config.toml
num_attention_heads = 3
num_key_value_heads = 1
norm = "rmsnorm"
rope_fraction = 0.75
qk_norm = false
parallel_block = false
init_std_up = 0.0299
lr_head = 0.0288
decay_shape = "linear"
dataset = "wikipedia_en"
Each number is 500 + 25 x the weight over its row's rms, rounded and kept within 0 to 999. Layers, rows and columns count from 0. Numbers have three digits each. The size before them is the row's rms in percent of the matrix's.

# layer 7 attention query, 192x192, rms 0.0974, rows 0-191, columns 144-191
118:468513457522547497478530478514498508494481500496490479504518523501517489481515512487507516492510503499514485502503509523474439519495477512438448
089:467504486514498503530508462498501543448504548509560508486496486513523516541527505501436498495511495495516484511480505490443514501534503491465498
113:475498497495470472457518516476498499476460494485535515508494449514471488532518560470481501487507475486518476522547519502511488507466508474502489
099:498489467455519480500506509441481485538492496526539504481512508503508493526526480530527486504506517483461509494515499510513524504503481533518522
120:511468475491491472505476528480465486530535512565546480448457534513518482512509489532522508497484514480465528514457497479529529484542503499516522
110:501543508491505522533515461529448470486451494483458475525532511448519475487510436553488527510456500536519451499503502501500531472526463503483471
115:502483535510489526472524515509510510512474494490453518518496487493451526496453484512499513483537519472516497483492525474540453546466530491515542
124:480483485505524526479501496509522518447514559483529519487489506525498492518454486482472516480516526468556502522497487506484473530504531490496507
114:516477499554505450475557473490461510526522422517503505442476492491468490512482500491508524508491508471477469528495529516494508508509469482515467
123:493510483489501524476530494501487493497517476482540497514487512503515503501490445523528524470478501507511509488512541481475500471535480517491513
118:499542546480486511515524470467518516530482499505475488551504493501521486505525446519515502499502525523473500489513508456535529481484503490483502
115:527503493520517521532488509505552500506512508491463504521469508529490545469486475470476480476472485523489485506473478489470455544538550468486505
111:468559531492462545479535547505535470483504523440486513512524485513526525499521550507482495524507496501507492502456493503472512517497494524536505
115:504475488485490462464524513495495539480504503512493501480497472505534509494431512459485449479492524465531532481538492506498452480548512490517482
107:498461483516468469525458534467512507516543540478536538495490522530509480506506525482507482482516508530532491527522490491500457509479527515519451
102:529516461512527492526536502471449481522497498491530505507511517485509432522519486491502525462487517472556477517477512510507502470531463504496519
098:506479470518514502518466526466490518481497469543506478514461484503468456470481553498419495487482465487536498492501500501447487518497500498503494
112:493475486529495480477506509514509497529548469514454495467465497504521507541488475474498522471494487490467449491492457544538535483509511547501523
093:488481491464512495482528477458467481524504506529534502511487550509506507517523467485502496471531494486432539498556481465468530525447471488502508
096:488464542521476480513493521487506551500529581514476493499505516516508502517476500500461452485485532516529472503485500485479454515481518510442466
095:489525502501479545534496532537498494502479468474477477531528482496521509510490581467490496539507480516499487473488512485504475527507499537496502
085:490471482490511474497516489482516473473549461532517472485479495512476531469482495479512500500455467485496536490444530487493519518491532444470532
087:514518475502485511526490511496510500509475518516483468472551535536489461468493550484458488490493481479495488507495488518488510502509498474471521
098:512478502516467520507476519516505453479581473475471505544470524516492509490490516507478473481547508499509496512466512549485500505515529484504471
097:516489485492515485488508476518537517506482521467439529538481530486485506496504482477474452501537472512475498511571520505500510484468520515510471
101:498515491493505492466530477480506450512504489534510495499533498497504446547491467482524521457530496493476501482506509551505519491512464491468543
097:506467465493522494467526526531479503523490423496515513453514515514529482482508513493530508531490459492529480482462519476490458468512516481524489
096:502489505498453481536475506513511485526481536485485478495432508475481515511481516511528456534530485491510509481470502475520504532482515477513497
101:517546535508444470481534498515487504484520492472549496535550457501473458494505515503485536525503520506510487569473517519510511517491478515503499
104:516480485507435486510537493463507564519523534489557519475504529512510508546517545523537511476482460471504495454490478520553469485528468484524486
102:471536465537479516481517509516510459514530500499533488472437435471464562503510487475504468499475454517484496501431471497502524517488514509513498
095:480488501502488461493526487502468499455443499504523547532481467511505480526469512517496524486438499479480463459513486515524522484506518482460519
098:524549494510491493497473497512549453521518496500526517475493538491499508468513492504526547491513524498495493518472460486468538529486513526484537
093:508536495500475477512491518482497487470507487472547489518476502509515486498505520482436479494499483499519573471526502521447492472514498513531488
105:481470499497486523511507511491513507538471554545523494510490527521525574513476492471489510475500523512520477506503483482485534516540557500514538
109:497498494534500490465516516509482500517516497488453536463551504508479439468549490511546551565509534446502507504549489504506492485469522545525501
101:491528474479497513519520476509517476479490522509496483557517510498487473481548510534513499497492512494501499468492541497486491482514512490471469
099:490490513466504506544495503482500510498503496520478518553496505457498486513495496447510505468513521483489485493475540546500533507498506507535501
104:486510512496466523503528490478510494498489539444491506532534571483452495534469476482472501482495508509510547483490510463514527532495499547506530
104:506524471500475509511457502514508513525480503511527432532507508448456495511490514498476504488509490507475486513468499532444488472504523505501495
100:479490474473541524457498502492506500520523530529508467459525464493500490505475486500497532496507505497496534499509496484496514523500494523484519
109:491483499490504507459481517495458486470520450531531497458522545488479519559451522461496521463497504494537560466501466499488463562533487488496503
093:524488496549502518519507502480519531490497470544501503479472514517430513535492481530489512490558478487509522544499443526497471517508479506563494
097:485527479489496485498542472514468550553505512516498488455506519516477480492504461512543513490508492523484506502471521529473478484523508523536504
102:536502476510485524465490517487507500542476493514500538465492507532522512483452519492500483496516506458555551477497462519500496524509502470481497
098:501552479530456499502529469492486527490491504504534498526502514487482475502515507522524497531416505475489468525468514495494522508524520516497520
107:474506496502487463458520474521518488491539531444488533490541459505494515490476504522504490508497494493497503503473452499515463512532496449495520
101:531537493488516489485562530580498530507490474492474542498493516523537487517493513485504505467519475508477483512480501475516498532498518473481472
106:486520502477569507497489501484531544476464478518493501454446504508503492522461514456483494528501499452479471487490462505524469499506510506485501
104:513475503485492487554511510480554537517458500464483460568476519492486526562509506486498496528467512506464515532543485462490497514511485551493482
091:508523482507463536443458504469487507510511477532499538496530482503531479509525496558514528528499487491492520508563473500542489462445519502530481
090:497504471503475512566520553521496462512534521568525544520536472506467523493494479519508545482477478495498496515527478495480501472528488488520517
096:495529494546525520496489500483532510501513482519504493509507494463503522503458482494519569497463521481477516454469530479544533483496481524494539
100:467562491496478522508514512473510517496488502487507549507468496511507516522518503503488497507490508533446562483510515468470458537517523474546486
100:523474484481489497524507498486499530507549499526499475463457495548461526488486465538482520506529484494524475521522501544455500523492490471487498
099:494472535499495488494490490487487503479541521464542463520464486480489527488487510523506486534518485516501515502477465519519537509493519518507450
105:505548500475496541511505513479503486503436480437454501493507516476474481529487508499485529476499476513483528485521459489511512475530538477476505
093:466503518504518505472510549441497510488494518508518491463547521492496511500528495524519463479479488483454504518428537483489505507490544479520494
094:551507518506460537468495490514522492492471485562490482482489503524496480511511523511445483478513469484516455486506492511493444512539504517502482
090:501486486531485508580476532510481469489508502535507520492512493498474534498505494505514483559540478484520509481518507522481459514524489487486484
098:537448552553494516505479543473552503493503510525474500487489482508431504499518519503530498461479537458486546498500504542466530507499498465504502
096:539523499498494492482476511487546508549512487483520544516514498549488524457507483512497542490503529483508496483525513517501486484503516517483527
100:512502502483502523478476522486513570507542483516438551457447478499496507522523532510483503482477506470517479507489508522530511474499502513476493
094:469505482475547501522494506505522529503544500484456488515519501493517491534510491512545525463514493511496544475499499517508504502480514494449518
073:461535522503491532509513453479528495503536512488505476467475482490509494496483506466524451518530494522492512479487501500503489495516495456531495
065:488487471492512415482506508503440471477472505515518520518492510470458528508527531507474541467407506510468499500496529510523527462501494489485520
055:489540471491509464514494538502433465498494522511509473501499521514520451519546494514492551466506507483508514557509457495470509450509446538502514
063:511546515499502527503502503523494488521501455533457500533496515467478544471517517539465505484513495555503476485463515460496500523465491536503477
069:514488480525497460484497513528440466480502492521507469496510535472527490495539478562477570511453516487492480530478485503489553484502466484480476
058:511542545498504549497499487514468474514470469429479504502492489514519491520524474505520495521493471510496471514493550505487522490488507457482457
080:525497541482463527502506516480506526488447515485452489533504481516453480464461492452535470484498478525522490448464510500528475541507502477540506
077:481485488512494467521484529501531534490511527489511504505517512501513547505489547482442506452486529477524533485491471497509475522491527539491508
090:539522525504497491491546459487426471537506484555533483502482544493481458510527480552522521485507509525448464505494505465482518473513493490518478
075:489525509507469539543508505516520499526478513475498539490520502511520537467509464526487476478509500529501503426496490450524527542529515511509473
093:434497472474500493541498485492484513475528502509513470507500486486490532510507504476566511498504485503527473491493494480546486496468477518520539
097:497502523512495523508475502535507505534532534481493493551494511504482533511499570516485467482514530521485510511536490542489483505557516470507538
102:502509518502470522469487557467529513485427517487469493526526453507503543464496505484463440518499508519517515552485491482464465532478542514475501
089:490461479477545469492519491477512498466509485528493477459486536498496505477499495488499487508516528453530497471490523494499457501477518505504482
092:467509459487485475477506452484497502480530502501502523415477500509467475537517485481530555540483495491502486483517481525532498494506537517495477
085:490501508502513481497495486497488495516478573468545482522521504480461519516478460503500467477522497508443498545495469481491517458550491532513553
103:486468461504522452487491519455480525510510545506551497466478516504499493472471480512472490436486511495505497495533482481514468426519480497548539
100:472488519523492487517498512491475522519445483537488510533490505465491503526528498514506507472500486490472497529510501483536504502497492496527516
095:489508538479476525528464481513489478486507469483497513492488479500502557475512487511504447524513521494435544500545447518496518493492466460486474
099:469478509517489512531495477493502488488485541470532507486558495526491523500521505525451475539468511499505510545536505494491482527503521529471509
086:477495504488495482521490534479501534480487520489500492555518529509511475513493519465503472519505510514513507503497480474488462506478515496504541
086:472476478480517524488515513494483517464496468491502476513491464523498505475457519507507488449507471440546527546501489502486479493509495516481487
089:447470481472495525483472524507521498486517494477508462473532495509530524490500479472538499513490492509563477514507502495511525506493504452511510
089:460515496444475473491507504531510481480518497485562547508483505518522533478468503460484500502498496486530514516486505520524454499487521488482483
097:508515510488497566486530504518534511524523497495464473491484528477520516487459525497468503518481456539485506507480495482504525505491496494486506
105:505493539489514481467483475502494469492509482501510512478517520508521506542486502499526498528487480470506478512482467528524512530483475487478489
081:490503484507526522511524505504471514497525491493461482498489544477514499522518521512491493497522472475464514517489498474433504496441450492482465
099:496428501475511529518502498490516553460502453526471451495484495492499488537505470488512489514528490468561471483541538512534486518528515513526430
102:485523483443504487521501483482448488533514556503504528506529522541509502470505473500488491518544511501529543518541498489533496571509482498516531
097:529478469548512490483499549505523506508481505524471498485494471493496538498506535500524462464461493500503495515518493490497484490476513457478533
091:544458543502515450520503504494485506495500485491504476485518498504489484488471532514488472485511402497486484485466520504482496497498455475468499
098:519462524478501492508534493494475510485520534439511529484475525499505515471485502482531482529449515491504486483469548515495554459487475502537443
110:498520488496475483510504520537474495499503510511495521510485549517507456471505510519485532496496519495458451480525496506555566500504525494491520
091:511549480524509481541555491459489512455475491489537493496502476485504492509528501465525531483509484483514516480454501451515513483531455525499520
085:505481483498487504537492507487494516503497494491530513486523544520515502489495507460522518511558473542516502484511503499498496540508493509492546
098:484458456460557509535479470481481517512461498494453492478481480493501499516481484470487435513483541488511503496525526552494480495512474545490518
084:428509496482550490540473550484502497506551498536522489493455479490461534480521413507541518500504491484521485509503566520475523475523496535501473
097:467480506493546511505494528553498511481505522519504512492519492501473497516540473502468540527472469511531494476522453525482496484513490537513492
108:493521503516503480519529500485524562531476496515460515509520490488504487502516450521475486491485472546485482488540505490466497497517527447523484
100:497496524534509518568495510510474508532442472477435469489542476489499489483504523519521507510529471519491451515486492530525476528442478479466495
095:511480487494511523444485506479498541497507528534498480449515487489465543497534490527492477510515508497467480496501472512465504513489514480487477
087:509504517471504495510517497508465506463532495520452494470509536486473529485448476495506495475515478516486499507521476537512540543503525498526467
100:506485516502482525539499492519477490529543539532507502495508518528513474522524552539524497494533562467506475553481518451507492511478525523513532
094:518450484516544489504530475445501519559473460509518515507482511490472476512495482469481521509518508512488493482487480412508522506553524535537498
086:509474548482478521489470486497480503471543566471509527494462513517517501516458479501492511549447503492529487494510464510482487511475491505532521
091:503468505496471463447514490542494479524495472526534537495470482473508502539455511481506525505492540509478492501494485497531497486482484455505535
093:481495478500513478433478476503554507468447465517480497500500490513488498482459494480548524488494509504500478494484480469498522460492479463508562
097:463557528511514463513481484478503493516487495451492523460543510542504492483513490460508512497472526503468485485498480514520512485515460526478537
103:511480491475516518499491533476527538466491486524473506517497529513526499490470514460494457469507495532533496517483487542553533524499490543471493
104:533490493501484490504506527482553530460525509495462497488523498487511477499492553481519513462510490543490497507529457506550487477489527541487515
096:461527479487509485500515493515483519473491521511511494538498525470539521537526481525499494524478505537462509510538483522509517515520539494492463
095:496521501477540502509531522501532470454500515412464516495507487472471492484517492503528498526492479517517514522487526452490502452530531498480504
101:540499522527513539502497513488519463505523483505512526461549478512478519527519533461549577465506481510461470519527502487481507514467489549463481
096:505506552477509497490503494476468485498527435502501520494498517479454482524523466482561503471516494477504473473494576472499495504497502491495500
092:509503487498497516517482502551471523503547511492456514478459506508535536485519491482521537509521487490487490487481487521498507458487446496489510
090:554499525522455481468487492489497467509520493508471513517537532532473455505498519507528502534519487551501496511485533509489500493490473538495480
094:505528513485486560534518478492499488509471518498482518495485486517469483458467537539495487490505479505482475500514502500504514482551501459465527
094:498487516498503481486490491492498486479542530511544500527521484509479486497501491540513453474539503503495532486509468538496502489519525503497450
104:470491511509513463486492492508488537488497489534531495475469544494509478537497494496509470536551495481539494497469535484507506455529516526477479
098:497468483518539485509467515522519464510492541498500524505511484473494523458475554424475526524488553481524538513557515534528461518516471550501541
100:525520509523537509446503519472548506470503472518483485466495518496528528515445503495489512510451497509472444524481484482512472491483516448526520
098:493560489505509494512547488503484465547462478495496504507501506502530462493470506528501504479491506482506471523513530502494528433507468508499567
102:516520476510496479498474503527508501532453505526474520469512508485519474498506500487506477533498489502500501475538532531502437498506480500463493
099:514483488522486464516515515484465485520515488531489519466487504536511487504473488455521497482488516494513494477457489506557474502518447515525498
090:541543502498518523519512459543499479449448520451438513556479516483478472492514485521478525491527463541549473541528479521513492511495515448497450
075:517484510495455487490504521501533481476492519541457532508518492502499520495497548528458554528514514490533461531428496503532521503486514505491463
073:492500505495487479462517571503514501496504454549498512484506502526482509493482558527497515548464492442503461519490504528486527465492531517479480
066:488490450515491508481539518477497526520520479488510522495489531518495530498497462484489498477523501496497489525552519493519501526509512529518493
073:481473500526463464460530537485522508526543487560525519443510489529503512507499540503509511460489476468484478515468518510490517500499506540497532
070:508521499472522509521510452464459521523473522478534507530504528494503454514511424494496520483494535541492497508544495482532506518496479494541509
080:506482501500499546478510522500553538483482490438467521528510526493474533523510523561478478509505480458496504473480489508502481530502504502507505
083:496466512487512452510481516496547545497516493533517506481506505488502503509460544452479490505465509500541503479505494499529456527488566503522525
063:484498435525531494522513493520511492498549468474515505442481514505484521497516453474514515498507511480519508527511512524520480534522498491495467
075:504505508463530512548515456455475497510454495491510525510480518514518494502511448467527538447514512525525488508530489491530495512518460504531517
082:487532489494486510532510475511477474492487501478481473540493526468471459514514494532523544518528508541497458494504478494535552487489496489494471
072:500510489499485526500492518493509537525490513502487481505524483521508529489509513520489438509494508468491525501473496500466438538527488516452489
086:497463528494459552469514526542519504481488479512468510519496457506483523453480534546454469541469490450482507511487471526463496509484508537498501
082:463471518526508443507483488531527517492562529505502495500514507514504516486460521456470516463515498516542490475485492507550459486522548460505472
094:501481488477519452444473511460532526489515530510530500485486525529525517525488524485505508475502496495529503514523500491525468540517533491471483
099:537511450494533506551523488462483489514468490517490527490478522477493453500513467449530552490528524490517490496519503513518535475502480502515525
095:530475461503536481446509547509526476485556582524486476515503528497469508434477539497471489502487483496494512486500499532499484520528515493485526
109:499482488517502493508512514539500512513515479484514543510476549482496507502465496496489511477507525478487493489494485534543543473503484535526506
094:473523547481482502550535477503470463488496518496504469527506504531518482496529445506519476529472485519519472465492494503492547525475476492491487
110:522461533493468508483513506526518537492544553512491504522497497522531531462463509518484441504445496508516491508513514513486488520519538495476484
122:507508509493485515465492540518476523503522514499506486521553476483466507533490558511453484535480489502478497545478537516492441516509532511497484
103:495440466513550502472497550473506481485465513517522483465459486502532488524472499487515521508465509485519499437472500475528521485532515513476550
101:495515473478507450526539493497496486517499483530494477499503503527494448520516492480528474508532484482543491506511472501511511500532488497489512
119:515452494521466550496529527520466506468536515507480460492457485495508526516459540571462525547505484503479504480474523469481471524504514471489493
108:519485537465534525493514462470521554515441508502502533481453433523539505483482483486516510486550507505512544525472492522515471542508497493536486
101:476526501489563471509489512518471513501527433501532449500484481477455476521537487486520525486503473499514516523430465521528512506461477481507519
108:510462505508570504525485477526488515492493514527511483459502512501536488496461464466510488471494514479505462475477477525503493492552530482541512
104:496526537506486483512499503512488519460527479524500520450504483489535470482508524467509460513452466500490512517511511516504475534526508461508477
104:505524531527500497504478475521510456479496522528520484497508505474473486498497513506508493487510506480481527544490477464489535544538508464465515
115:481441489499504466507473513530475506532494516511509466491507485518450538520552494510505508499505475489508480534541466485514490475504485539500515
115:482498500503496491522533489481495509467495457507521510439473430476525515530492490491526496517499495531499455510513563496489515505479480455517489
118:502500487489502479537516490503469486522508490517537498502478496492526494486559497552490512476510533486513536513521480560491512512454492468497535
108:516480503537513504490501481506489487510529514499501519508484538484495521478518493511528564451504548501467511522514436494530522514524513470519524
131:518509480508514525542509504529489453475538514541490529481449488509492514471523493509499499498489555485475503517488546499484489508464467535464510
117:504485463498466531454504489494505533479510502532494511506478508519513533526464476475509467495453521427497501468517476497525522556479519489487509
107:471493511517496500473523566534490501460525498489492505521527479507472465415539480507550507497478502469487508464446528494443510498476504562499505
112:472519513520525508490506510521501491489531508539510538488490537515542484514522438533520516479488530487511528477519520471478510460508493547493489
116:535500484536463524463499548453543493505474568516468536505519492514513520466497495457470478479482488501487448543516515523473507487476509508495497
110:512502462542468496466489560505513513498488556531510479516495516492502524509490468516479541437518483490500514480477493482490530469543560501495501
111:500538479492525507512480489486474519531441489486471467537494512491443516519492513495526483522522494481460493495534489490499486532499522477489481
113:478482541480531491541508523505503516546473525536472434511500504521468501501531497512497497479540472473542487514510529523500500515511467475495493
114:527488483498473493507465500489486478479467478489498458538471483526492516518487507507516478474472540511492537506496548486519437490518512525491471
113:503555521541493467478521550504501474525475523467533499498499470495505498479545475529527479484525558501479494526507439501516528491443442548529518
115:464477504502481496457520498451512512515470463455495513509515473517497503499529468474486507500495446515474486471531529480501487488526520492495476
110:541552507503500493536501479511479500498535575533508502468490523503540539509527477507559501489459461501488473512454511474492474475553547489483550
115:498505469478496518450517506458505536496511549500508546468484488527523496485528459498546470528484498458490495510450508536515517496566519527557470
115:462469507517473471473546478516537494476506484508493529520510513483530483529445472508492524485501524525481512467474515482516509509505529460472486
105:491482512523475529502506470527486539513518502511541522484513496512536522483506490516496484503508468497461518462533512487499465482494519472480497
114:505496507522526513480504542529496538463515508501502469506493487502517466506483535558473478500461513511538488526525499528451457551542466500493535
107:495511495482503507539478505482492526503523490520492440523488495509540524502542498517520475506500501490469494533517494464513518492517526479497466
118:542529460503488553480522490495499480525529474524491497520519510484502486514500527551478529523520486516478491476518516497516493500495495477515538
134:537524525522555471526499524490485449492488519490528500508457537518450491520533465457518539476496465494503529485490540433503509505505480527557493
118:503529488504540459465463529493476485501479521479549505499482510485458470488486554493500545509498482504494537512481455499556515508518502542487550
108:513523530530506527529479505510533444518485516517530474494538489485492511492490522503511525515485443525487478518484515501472475542508519513519465
104:495505478498533504556508490515481500480525481445459548494473503513494499504516506495568497524533466488500511509522499543504467484446461470485508
114:536478472502482510503482498475485507464516516511496513477509543518534493515503573504552515528509492545486470483490504536480518507490509471488507
103:491523501464502503482499489542488498513503510485466508519530471440482472491530518536530566486518515508525459501505480504493509503492512447503508
115:512458461523526450499536508508514550510502524534479514495491527525467499538507489496472522498515488424479479500496507495519507478516460472485501
120:505493509544474487469500479541512483513467533466494528481477520504546524510472502552487540535547468513510495462483490505527501480515523486464526
122:506467517537543494570506532518486530519566510527515484470477476469495542512481510513429459474512501518513493460487488526526495498528528492476478
119:516523554532476494524462510459505512498496476495499513496496535493509509506479502529462546513505534478489488550537459526488503541522491493521467
106:482528517512474501483522537511512489545493500515491484483485503548495490493479495533489489477510451535541500499511494476519459524470489498507528
109:536543499494524516504522522482516490490488474577451543520482517526515491514488510489495536479507496492540492485501516474503491506503448472478521
117:495532503482535451534475429567482473518510553494517513458500493504503474494497490482556474479550517476500490463521472519515494517452509507500547
# layer 7 attention key, 64x192, rms 0.0864, rows 0-63, columns 144-191
058:519500484509537486502478551496493494509477473510517494506499512466459488483473485471481501448474510533498564432466526502503520476505502527503541
051:486503495458482478470510479536481528490488455518521505460474465480493507489524468495514504483499488540518483459525540501505512506481460503507506
071:474476503468492507502529484472449496506533511527527483448455513486556495513506474479504447479508527463482506499546509485508505469543496489539502
074:504463525512472523506530475520528520457538449467447486517490488509513536507538518461526525508512466480522500538484524504487473514485477471481492
075:464491530472456511518497511494457509488498539496514498526458508515514511533496525479483498531532527479493454515549519520523537543504512495543435
077:526450543513503495503505519516510500518527475489492453507482508504477532490508552499503501455533524512486545486487473508468469491509511526490525
083:562490485485515462489472528516505465524543509531497488491506526457500498533507485506491530479481489493514546538510472493486493513520519494500526
080:516494510492459502454551488482443524469490520485474480475499454492520486491490515484503459489505466514493457526522531533521474497475513476501481
105:519543548504460522479491499518490489501460507470442527523499521485483487498506509522477540519523502517487455504464479521538526531431508484495484
083:505519489540531463532489505537556498538510529569528517502501494485456529515509493519538482473479522544505542491523506493459497476500515476496548
105:518497528506497500528505518493519514455486468516483513479522493482507442491494494496531581470543506492505455490494463492509532542502463497514491
096:469547478512483482515461475495493484501515547539535520491489488516552531522538495479506513507477529513509507571483496532504494516520528416497491
101:496450475490498494490510466488514503447499523506502489459487469534521529500493529488513501500449461505544476505515533503521486537510507450465505
094:479536558507484494517517539441486529454490474477472540489506508513526516496520518511502523455490474519492448519478507492526523521487494508492492
092:468484526519525492524510521530536444534548495531448495489500513492465507489484492525548520528517492520524483491534528514512523510512505427494487
105:478516539491509486488452520484512491499525479491488523520546538490495488473485521493509525475531492509495478433473496489538485493479507536473477
107:528485511487496507458517498502473533517545457526505465455475494493489471514535476553518523507515464503475484485526463513458524528542500492536493
104:505494504466497514465484472482496470502484460488493492474474522483500513476503522531529459519491468517504434505499501512500536459522513481513495
102:501487465472440490482523507473490516468495494512541453482505478468514541494497536539489459506469491467491481521509480546516492514511474509520497
102:471487464515497484504508511518497457468532523463520472500485484506541543498537543529497474510450530533497506537507540509528487498493528493494559
104:493532518484495501505487512482549540470452507506471469492487495513490549436498528539462474514511521501491496532480518518517489503455484531450543
126:502508473526496521507502540509486489543549476495485475505516547461497510502510493509488517497495514520495507420510465496488493467516519540540521
100:523483487539542513519495522498454490508500510509516489437491506529465528497480542534500529457499478508491491511506532510542471527509517523479505
114:487466471493508469480479551485481489490451518550526485467508513488466513504489508486532488440526515470513491509521514481534504531482524519509494
119:497548546513465554511525470519538537490509491528493521550523493488470459485488480472561546469493476510490544469531495488488517488504499520515508
095:473448548494508511495523487478520497466540473502492499520477490498501549483521492546506536509492490486491490551526482476483496554472506485493496
128:476487498494460488476504529481474531505504512451515484474475455537561521493523528480503477524504547490518473565534527454522470529480490512500494
093:434463478498490492479458542486525571523515505524529466493508455494514460522493473522481515522499511486469500494497434466465491478495468515484520
102:503481485486483513465481483470525518496504515542545547462462510538474487537498511502481525511523530472483531525510495555498484521468500486464497
109:558509498501541465489483490502538504546525461494491535511466556485516489473511503493516503476529481479509535497502483551483499483508480527485504
107:499485519520533516482507516501458495485435506497479473472499535503446474501524491496459505497505481478473496544509533460484497507478515491486541
098:510496506449533497494500527497549551500475486489532515483528482514499507506510504491454502486475518531516477532524528477510487472511463493507516
102:483509495503526482469478522504495492507478515505553514548541493495487479571484517524559533512496456532503501555549500525504457504501470536483518
110:501515513487497498508471526489504474471508537499506504499559540502534542537475506494473505505473508467527528527504484527491485494492507543497527
106:457476475482488496502516454497498496498495475509512513520528558484492502476526469530520520490461512478487491458446469492469510470525467544510504
106:497551470480493525547447482494520490509572530506513498517478553514476476513502471530517517493530529458502486497433469527471512527489467524494497
100:551478448533490500471476530490513477513463510501501512476513503520507494459515501521506506550496542496499562508485537470509489525530548474490514
099:481505517552527539522478501483493486480535524494517525487468535515475503500522523546481487495475484565487467508558530474532506488522518480554500
104:474531497473509521531487494517513488507502538451487480517497521504514532476500487483508520518524448497528513457508498500502557515479511517515454
097:483515530492491535469502491495506497495497509502454485506461464494535532495518489521542531494508494463479502513483495514486493530538484504498513
106:501515498482517464478492527477497506499486522528485467450462441486471536505532476492536500479484479508509496538438513524501537514505498492514533
094:515472448481469518489517501473495539494487447517484450509469541505516458530466538464543500527499525509531482513475484465502490500511526498478480
101:493546439505506521474504480494520479533527429516505493510538445542524525507529512549505484460489504488543482504472501477525501497461468512498513
112:485462490529482528514534497446477514527512507508502480509441514475536534544506485501507452444513506531508498511499517504477533525490507494508495
096:495497519505493514505508527505529530516526471512493534487494549511479475510473501514489485497454460462518520492522491531529514483497466485517520
099:553524563523524514507530483535444530500490484452510513501466555522495506519491458526511494478492451489481482489506515480554462502500483518516469
097:514507490487496525485529470515488468471467507496526518559485511469507501517478445455527485486476517537514514484510488510502513514483503474528480
097:523511511485497563517486473486475513484515475486468510515500498493488520500508487495511518506518532441524539474525506494472505457549498481544496
102:518447481505506470482521510471506488499512488453491494503513549518451509514501521517527522518543499509497488526460482516532492499491531525520460
101:486461489528480519526503502505515552499497501512513510520531479496500537475567517475527497494549500505529501515542471476488515472518543486476488
105:505492529509524512496490492523501525509531513484457492508503516500504551508496504539547499493442496550485481511510528515512541540480564467485494
106:471526458540468511500527483504510523492492532540501499470539520526541500473485472517468502499504551485464503514507482522491494553508461489478506
111:466506477487500477518504513498519519513495524524487467495531517502478472473457513526482502508485496488556463536447547509544482517488512500505489
100:515518512536486533475499501482557512514486455527506520511479502491459490512497482487472526520482493534502473484476458493515472493458468511524569
097:506484491545505502418501508515507511503505477475508455508531491489481493473536505549495510482477530543479511515521520475506535469451472554483509
104:462481468503491531502443462486508508510507512467544500495526489504523517472492515490499504488516456516502468489490476493481505487537503538468503
111:514495502486481474480523515503487519447508499471452480464507523546520515487529534497482498500497488514474467506499548541483498493531484490504483
106:488478469504469461469499512490484536468500546472522468495488476487539493513497491487471473505437471495558535471522445486513472525517499495474513
106:526500457513472501517475465523459537513504573526476539523497514495519524499508496499509458482475531528494526521516506491493482503470504504516509
107:491484503501470505478515519537497463522460527480514507541512520489494483516452494526493473501529483507460493488496500496511519520529467472527488
099:468502478534512489467496498515534526515468502471502478506466464508488547481507497449514455503514485498445450537488501497500511497541525515514522
095:519499467493497473494485469442520491508515497473476478508491505541519467484501475498528531494535549538536445514512556522478499505538461529503501
107:467503508502479506508479533490508503495447509498518489499488538540489515497478539489477480553483539463476513537502476541477492500482498499499499
099:500512500519454467432507521519476548485516557482510521511506442509487522523524499539463543520480514480502537478456534523506492469456487499512496
# layer 7 attention value, 64x192, rms 0.129, rows 0-6, columns 144-191
095:486543541526495484493497501543490520536498511510454460495500474504485503477528477542505495479550512509476504520485495535478523478480529499552506
095:530549525504489498545536508467472498477489496497523542540500504484515510520484519469455484499477468490484510493528521542488497510506521502503496
103:557492480500502540541486484487511486486467512508502507491554490530510484474512490479484467500509474469509476488537527511480501516527461475493507
090:507474535449503469552540489501512516473482525490535523493470510515450445513518490563538520509497525503466519514468497502512525467480527508488481
100:469464530511505552498509495505477518496488468478530495505533529495514494497496508441485522482505532505497467497482436455521524542511557493478479
094:568463500467477542489485486494544531487502499440451553470493478510508479528534512529488518489513506458481525495533502489489507515490488469472510
103:506499541473482501521522479446545487532486480506544535472495491519497461494477484495477446494489515541502476485468501470518491531507491485502534
# layer 7 attention output (transposed), 192x192, rms 0.094, rows 0-6,64-69,128-133, columns 144-191
094:545493538483524509541499544444548516516536509500506488515496515482475495504464490465531476573466497514470522506480520517488507535512498510522493
100:506490491503539499538479537507482478479519491512530506501483499510484488473513464489477477558464493527490498505468523519473486509473490508510488
100:507494467509533531473502524443471475471481493489514489465495514510511525503512557457512506510475514499484474482505529510504502499529450480534490
102:521485471484497537458462512455505520504511472508457487495470499578492534523488513525515483531530442509548527480505485489524450507492502477511494
101:507525513516500492513535499518461511498485526481459546528519515473455501512511549501489520472480484521520483531507501500449519476493505462483446
093:571454499493530545524518500464517460513510479489408479510448508461508517494520497506510491496479511478511482463529472529535497476480499489517508
086:519495500478488482522503515512520512555510496524532495453529566498485520504430508525492477556473478495526491469469494484491458510477495484535505
097:490510542509429551489468497515503474503466479463524506498487479493463541480511505533480489508550504501484458485495493509541495502500503498522501
090:539511473452535463516479497474530467490525464515492487454484503489528491518473485451529482487515459510565501461499529491506521464520544528530490
096:468474498511507491483521483494483581532501505508505504473502531498507478535447489454532453484496498469521500526478507482487469482489506514446475
094:474491496513481503542513514503505490487476439461451514473504492443528535489513475436497527489471524493505465534500515499486540493508490518497481
104:547533490482511510493516529488534487511499467498466497496490487491495472502499495493498489513473493529464460508497499518508525515495545490534497
096:460449526531485494515527499496509532505508510499495501529508495482496532488490505463492467484460464498505494488495464473499503489505506522519496
100:522569484507513475477522495517420506523476532491499450468516480514531517477508482549485537525550445473490519527496529519505497517493459461476522
106:468503504545514490508514516506510498498481482541522549514564493543487484537512541470504430505500467483517499519509473500492484518477458502513456
099:482546520511480479555478466495508485479500538509535479466519486476498511462510512531528470502486484460481475500519517505428526483504487491540530
104:483433504493471465494520491491522514476499561499503522501485504526507483493491540535548469504507488486457545473498499495519500522500532505490503
097:478544530512467528518522507531508474495495524464557489523496517510491493529468489517488510528490525532505485507517480465529480531526560476472484
102:485492558485505490503491446509457516515491513483480536474517528511501477490499510505514522513535502512494527492471548499526471521480507509471466